python train.py --num_hidden_layers=16 --hidden_size=192 --num_attention_heads=3 --num_key_value_heads=3 --head_dim=64 --intermediate_size=768 --vocab_size=2048 --hidden_act="gelu" --norm="layernorm" --norm_place="pre" --norm_eps=1e-06 --positions="rope" --rope_theta=10000.0 --rope_fraction=0.25 --qk_norm=false --attn_scale=0.125 --bias="all" --tie_word_embeddings=false --parallel_block=true --init="orth" --init_std_qkv=0.0447 --init_std_o=0.0 --init_std_up=0.0447 --init_std_down=0.0 --optimizer="soap_variant" --learning_rate=0.00524 --beta1=0.95 --beta2=0.99 --weight_decay=0.085 --lr_head=0.0131 --max_grad_norm=1.0 --warmup_steps=200 --schedule="wsd" --decay_fraction=1.0 --decay_shape="linear" --final_lr_fraction=0.0 --batch_tokens=65536 --max_seq_len=512 --doc_mask=false --train_tokens=174300000 --max_steps=2660 --dataset="wikipedia_en"
Each number is 50 + 12 x the weight over its row's rms, rounded and kept within 0 to 99. Layers, rows and columns count from 0. The size before them is the row's rms in percent of the matrix's.

# down: layer 12 MLP down (transposed), 768x192, rms 0.104, rows 198-206, columns 0-191
# up: layer 12 MLP up, 768x192, rms 0.121, rows 199-206, columns 0-191
down198 107:62 31 54 46 46 47 47 48 29 65 53 59 44 60 49 41 45 67 64 58 61 38 56 54 46 74 49 53 44 61 45 39 25 35 56 38 59 46 57 66 54 68 67 68 39 64 49 33 63 54 80 68 78 58 47 62 46 60 58 43 55 31 43 47 29 48 31 48 46 77 45 44 20 49 41 64 68 35 60 62 55 49 42 41 46 35 44 50 14 47 55 57 34 55 49 48 58 67 39 65 40 41 67 52 49 60 56 50 55 46 21 36 49 55 43 49 65 59 51 51 47 58 63 51 44 45 49 26 39 59 69 43 35 57 65 40 52 55 32 29 65 23 41 36 58 47 47 72 64 58 39 52 56 64 37 46 25 68 59 57 63 58 47 32 40 49 42 47 50 49 62 41 44 45 51 34 41 57 50 41 29 54 59 39 48 53 49 61 46 68 57 75
up199 099:38 52 53 66 61 44 42 31 67 59 51 69 61 46 55 54 52 59 61 60 47 24 70 45 78 51 47 75 44 47 54 51 57 55 53 38 47 33 46 32 32 29 30 68 43 47 53 56 65 32 47 47 50 59 46 45 45 36 58 67 27 19 45 44 64 21 50 42 50 35 61 55 59 67 58 39 64 45 44 54 32 64 41 61 40 48 63 44 64 38 33 35 46 31 41 56 26 55 59 72 31 39 28 45 47 42 41 39 44 51 53 54 49 39 37 45 44 58 45 61 34 58 56 50 67 38 31 69 55 55 40 55 58 37 65 45 46 48 54 44 62 31 64 49 60 51 41 58 35 29 38 38 69 37 51 27 58 52 47 34 63 44 43 45 49 52 60 72 51 64 47 41 50 50 38 60 55 52 49 38 78 57 68 69 51 53 70 31 40 61 55 57
down199 112:69 29 63 57 35 35 36 52 52 39 39 46 39 51 54 65 38 55 56 59 42 51 49 63 51 50 37 52 38 72 61 54 54 52 54 51 31 47 35 64 46 42 61 40 44 65 28 37 35 48 57 52 45 42 30 67 48 37 61 49 38 46 54 30 58 35 55 56 43 67 49 38 62 46 39 33 38 54 57 36 54 36 52 32 47 61 63 42 62 42 59 53 47 62 46 57 54 41 40 50 70 75 37 58 43 39 49 52 42 48 51 66 46 45 42 56 55 44 60 45 57 69 42 73 58 41 52 44 60 73 45 69 57 45 59 29 65 35 51 76 69 81 60 24 49 45 35 77 61 67 38 65 47 33 41 27 49 72 34 52 39 59 64 20 32 42 54 60 48 67 64 60 58 43 53 69 58 51 33 34 56 41 57 63 52 38 55 41 38 56 54 76
up200 103:50 36 64 56 36 41 50 55 59 49 44 65 37 65 51 47 80 69 66 51 58 39 28 39 45 57 43 42 49 47 44 59 66 46 53 44 62 76 55 31 50 38 36 56 63 16 62 56 61 57 53 48 46 62 58 48 43 40 45 52 32 60 50 42 74 64 25 27 16 27 48 56 57 53 42 67 54 46 64 37 45 49 49 43 29 42 49 47 75 49 63 38 44 17 57 46 20 41 41 39 38 39 56 59 60 44 52 32 34 65 23 39 32 60 54 67 71 56 45 49 58 35 49 46 50 47 28 56 45 31 41 35 55 66 60 38 42 44 34 56 46 56 52 51 33 46 47 36 58 46 55 47 25 60 50 36 59 53 48 44 46 58 41 67 41 33 50 56 65 43 56 35 33 51 61 66 48 60 65 53 64 39 56 64 42 51 49 58 47 54 55 43
down200 095:46 53 52 40 48 36 57 43 44 61 51 52 46 40 73 44 60 37 47 46 46 44 51 61 59 43 61 70 36 52 41 52 54 39 61 70 43 54 61 70 36 39 50 29 39 49 61 44 35 59 59 35 46 49 32 50 59 52 46 44 45 32 31 26 30 39 57 62 77 40 47 45 49 54 35 30 17 60 34 55 41 61 51 47 46 40 37 36 41 49 21 55 52 51 52 38 32 48 53 57 59 74 61 48 36 41 44 64 70 60 46 42 26 50 54 58 61 39 48 39 57 45 64 61 55 67 53 52 61 76 54 48 62 56 54 38 54 62 48 72 44 46 52 57 43 55 70 53 57 30 36 64 67 42 46 44 33 76 54 37 39 64 79 48 61 54 65 55 57 73 51 53 48 35 44 61 37 65 35 46 76 32 63 37 61 62 49 64 44 26 27 44
up201 098:38 42 33 36 61 59 52 45 50 47 52 57 42 43 47 33 30 64 50 67 52 71 58 51 49 49 69 68 57 42 50 50 57 55 84 53 53 61 64 32 48 54 33 59 67 46 47 56 54 34 66 57 36 41 37 57 67 38 73 47 39 36 56 48 62 56 36 61 57 56 42 54 34 43 25 45 44 21 48 30 44 47 52 58 28 31 37 21 46 75 43 28 45 46 77 58 67 54 54 54 60 61 45 41 58 43 64 28 57 54 38 49 57 40 65 54 53 53 55 76 41 73 75 48 49 52 55 61 48 45 65 51 39 36 60 63 44 62 56 47 49 37 68 39 43 63 49 56 66 64 48 37 45 41 41 71 72 46 40 51 19 41 46 39 46 36 34 55 63 23 52 56 47 43 59 50 56 63 55 64 64 42 51 56 44 59 47 59 56 38 58 35
down201 096:34 60 47 37 43 57 61 57 50 57 54 30 46 41 47 55 64 28 62 49 58 31 56 43 49 40 73 67 47 22 19 71 49 48 41 48 58 43 53 57 45 48 52 33 57 44 49 51 40 49 57 54 39 52 36 44 48 50 42 58 52 56 59 46 58 43 60 28 63 75 61 56 58 18 57 51 49 49 38 59 67 17 34 66 42 46 57 54 52 46 47 36 22 43 54 41 31 45 66 72 35 56 21 69 58 45 48 65 65 52 37 62 59 44 71 55 53 43 42 25 58 26 48 64 59 53 52 60 65 56 48 43 72 39 73 60 67 51 61 48 55 67 46 47 60 54 40 39 34 26 43 50 57 58 43 53 52 55 55 48 61 52 50 43 47 49 53 46 32 31 65 59 55 46 56 41 56 27 56 60 67 58 56 74 48 72 55 61 48 30 52 75
up202 092:50 51 48 40 56 55 86 28 50 60 50 54 37 43 33 45 69 39 57 31 54 19 38 42 45 47 29 59 74 54 60 52 40 53 61 64 30 60 43 49 46 58 64 60 65 52 28 54 60 59 35 66 69 36 84 56 53 58 44 41 60 47 58 61 61 46 38 36 61 52 57 45 49 33 43 56 64 34 36 58 48 56 49 63 51 41 54 45 39 58 39 59 74 51 60 52 47 57 36 52 46 27 56 31 67 50 60 43 50 56 62 55 32 52 52 34 62 67 42 43 34 47 67 40 43 59 58 35 44 36 40 45 50 44 51 47 38 52 56 76 68 53 58 44 36 47 41 43 56 53 48 26 37 38 67 68 50 44 25 48 70 62 39 54 49 63 39 50 42 38 44 47 28 46 37 30 33 75 51 25 59 42 60 51 60 43 39 52 43 30 71 43
down202 101:44 26 38 54 46 51 42 43 47 55 58 16 53 63 39 60 39 63 60 47 43 40 57 39 40 60 54 53 59 62 25 61 44 49 48 42 41 35 31 62 37 47 79 47 42 55 63 46 53 76 42 61 45 48 57 58 58 71 54 63 45 72 27 50 59 66 44 50 43 63 38 55 57 50 27 60 65 70 37 58 61 62 59 35 48 58 49 69 50 57 55 54 56 76 51 53 44 67 36 38 39 47 69 63 42 49 54 49 53 63 43 15 46 38 46 39 68 54 53 40 63 54 41 42 51 41 40 32 40 56 55 68 55 46 45 52 38 38 39 41 79 46 63 58 74 44 42 73 42 38 42 51 43 55 33 75 53 61 37 65 54 34 58 56 38 57 45 61 28 69 35 57 27 54 38 49 57 60 49 44 61 61 53 38 53 32 58 27 59 69 47 40
up203 102:50 36 68 59 49 52 58 57 34 39 66 43 73 68 48 46 79 67 47 69 57 57 57 57 47 56 57 61 35 26 56 40 34 55 46 31 51 51 53 61 47 48 50 42 48 50 31 47 66 65 57 58 48 69 17 60 55 51 31 53 51 66 44 49 62 61 61 58 46 61 45 32 77 64 62 30 40 52 34 56 44 62 44 34 50 58 40 44 58 58 59 51 54 29 66 53 58 35 55 66 51 43 45 48 46 50 56 19 54 48 60 41 59 35 50 64 35 37 33 54 47 45 53 28 45 56 50 39 47 46 60 36 51 26 49 69 47 30 39 29 41 37 45 57 39 74 70 43 37 47 48 56 56 53 82 30 47 21 42 52 62 73 64 59 42 42 58 40 65 61 31 53 45 32 63 49 68 49 35 49 60 65 53 43 44 60 48 39 34 50 52 58
down203 112:52 41 47 58 54 64 28 78 42 51 57 44 54 58 53 41 65 65 62 62 40 57 54 49 50 45 52 68 51 58 57 58 60 35 45 64 29 49 34 34 38 67 44 51 71 42 47 84 55 54 38 67 54 42 37 48 46 69 45 49 38 47 52 17 69 66 41 47 58 53 35 41 50 51 35 49 44 63 36 43 66 23 38 37 53 54 62 53 44 76 61 42 37 75 39 37 60 58 78 54 67 38 41 60 52 27 49 49 31 47 50 34 65 45 42 56 46 23 55 49 44 45 27 52 66 51 30 53 41 64 65 55 57 34 64 54 50 65 58 52 37 39 44 57 43 43 43 67 75 60 50 65 27 54 76 54 42 44 36 52 44 45 47 49 57 58 53 56 63 67 67 43 45 40 40 39 42 29 36 57 49 46 55 52 46 62 50 66 34 38 59 37
up204 101:58 80 45 65 55 62 58 49 57 45 44 52 64 41 38 48 60 52 20 31 38 68 48 52 61 47 31 51 41 42 46 78 69 56 42 57 36 25 41 38 45 56 55 65 38 61 58 18 49 56 48 50 41 58 46 57 50 39 57 57 48 51 49 29 41 52 36 54 59 70 51 59 45 50 38 46 52 52 45 44 45 43 40 55 51 63 72 43 46 46 60 62 47 70 47 44 48 46 38 40 65 57 52 50 52 55 56 45 57 44 43 61 54 38 57 75 43 51 46 45 18 61 50 15 40 63 40 38 39 51 49 44 46 53 45 52 45 33 62 49 62 45 54 74 37 69 47 46 44 40 35 42 27 27 49 32 51 53 41 52 40 65 58 41 46 64 45 78 39 74 61 62 33 61 68 60 34 62 65 55 62 28 72 31 37 72 25 41 46 51 67 49
down204 100:31 54 57 44 41 47 41 50 39 52 48 19 55 43 41 59 56 62 54 32 37 67 59 50 52 55 67 55 45 28 59 47 30 51 54 60 50 58 61 50 58 32 43 52 42 36 64 72 53 48 69 52 57 61 32 76 40 30 58 54 43 63 43 39 61 50 39 52 47 51 41 67 59 27 56 42 62 52 50 52 47 38 37 49 57 26 36 47 36 41 35 48 50 41 47 49 53 51 48 44 46 62 56 31 44 33 58 47 76 22 58 53 40 40 49 85 68 42 56 47 32 77 48 55 58 35 32 56 76 36 41 29 47 41 23 41 73 56 53 50 48 40 62 60 60 52 37 38 66 64 54 68 61 46 41 60 64 55 55 70 33 45 55 36 43 45 50 51 54 33 42 49 55 53 61 20 46 61 39 57 37 66 46 46 46 23 38 40 43 52 68 64
up205 100:55 52 49 40 45 50 54 34 50 59 46 66 55 54 40 44 42 43 52 45 44 34 42 37 56 56 38 65 39 75 59 47 66 51 54 40 67 35 54 47 55 46 63 60 47 30 53 31 75 62 81 43 62 64 59 56 54 62 32 30 45 68 78 62 56 51 55 73 41 38 48 45 73 67 56 41 72 59 34 52 44 47 67 49 45 55 51 59 42 55 54 61 50 44 71 54 40 52 51 56 77 36 68 41 32 57 35 25 27 50 46 72 24 73 54 60 41 45 25 29 35 23 43 40 44 45 56 23 43 58 57 46 41 61 36 33 47 40 47 61 49 44 50 53 38 55 54 45 43 70 45 56 53 53 43 35 44 32 51 49 62 64 39 77 48 47 48 44 67 55 38 53 44 58 24 41 35 50 57 54 57 63 54 56 42 55 53 44 50 61 56 31
down205 103:10 49 59 75 48 56 51 51 57 60 43 45 45 54 50 45 31 32 51 87 53 63 43 49 54 50 62 35 57 41 35 57 43 35 49 52 43 39 31 48 32 71 42 53 40 25 62 63 70 60 67 43 38 54 47 52 45 52 51 49 56 29 51 48 61 45 43 49 44 69 50 60 55 71 38 47 56 44 58 52 40 34 46 42 58 60 51 58 58 63 36 51 43 42 61 38 48 43 29 46 53 42 40 76 56 53 57 71 61 39 31 51 14 62 45 52 33 38 31 30 48 55 52 67 47 56 42 58 67 57 44 30 32 35 44 42 48 44 47 45 59 57 78 53 56 40 68 48 62 61 51 64 63 32 67 59 70 53 60 76 48 71 43 68 37 49 53 43 58 29 35 58 46 50 26 46 49 60 39 36 50 47 38 64 43 59 48 52 58 34 58 46
up206 102:28 58 47 46 54 43 12 46 34 28 55 48 55 58 43 69 42 35 40 50 29 64 45 58 62 54 70 54 63 68 69 71 49 55 57 76 44 51 47 39 62 46 39 57 52 41 65 51 39 46 49 31 53 59 65 42 53 60 41 45 35 49 62 69 51 31 62 55 60 39 51 62 48 46 51 52 52 39 49 60 52 50 42 37 33 69 46 48 51 35 34 34 45 37 43 64 43 58 45 46 67 58 39 35 50 33 45 44 53 34 55 55 51 40 60 33 39 57 47 58 39 70 88 47 57 39 41 68 40 48 43 66 38 52 59 60 57 57 69 59 48 40 61 77 42 39 51 65 57 31 36 40 31 41 38 45 54 47 29 52 48 48 34 50 61 61 40 54 59 41 68 57 33 52 51 50 71 28 62 41 72 61 72 48 63 71 66 72 59 31 60 48
down206 085:60 35 38 53 70 66 53 26 47 65 42 61 42 41 41 40 52 74 60 90 60 20 60 68 40 67 43 40 41 48 27 62 50 48 52 56 66 53 49 52 57 42 46 53 46 40 50 39 48 44 53 82 60 45 53 40 59 65 39 47 60 49 60 54 68 51 42 60 49 55 44 59 60 76 31 46 51 65 53 53 59 43 66 52 54 40 47 60 57 38 61 32 34 66 47 48 31 56 53 46 45 43 63 46 45 48 33 58 41 50 76 24 28 51 50 35 67 53 57 41 49 53 71 45 38 32 44 60 43 66 71 52 38 49 54 40 36 60 44 47 50 46 42 59 52 46 34 54 70 40 35 36 57 36 48 53 43 77 52 51 41 34 55 32 38 51 46 28 66 52 29 45 47 25 54 34 40 38 52 74 54 61 71 52 63 37 47 61 43 48 48 33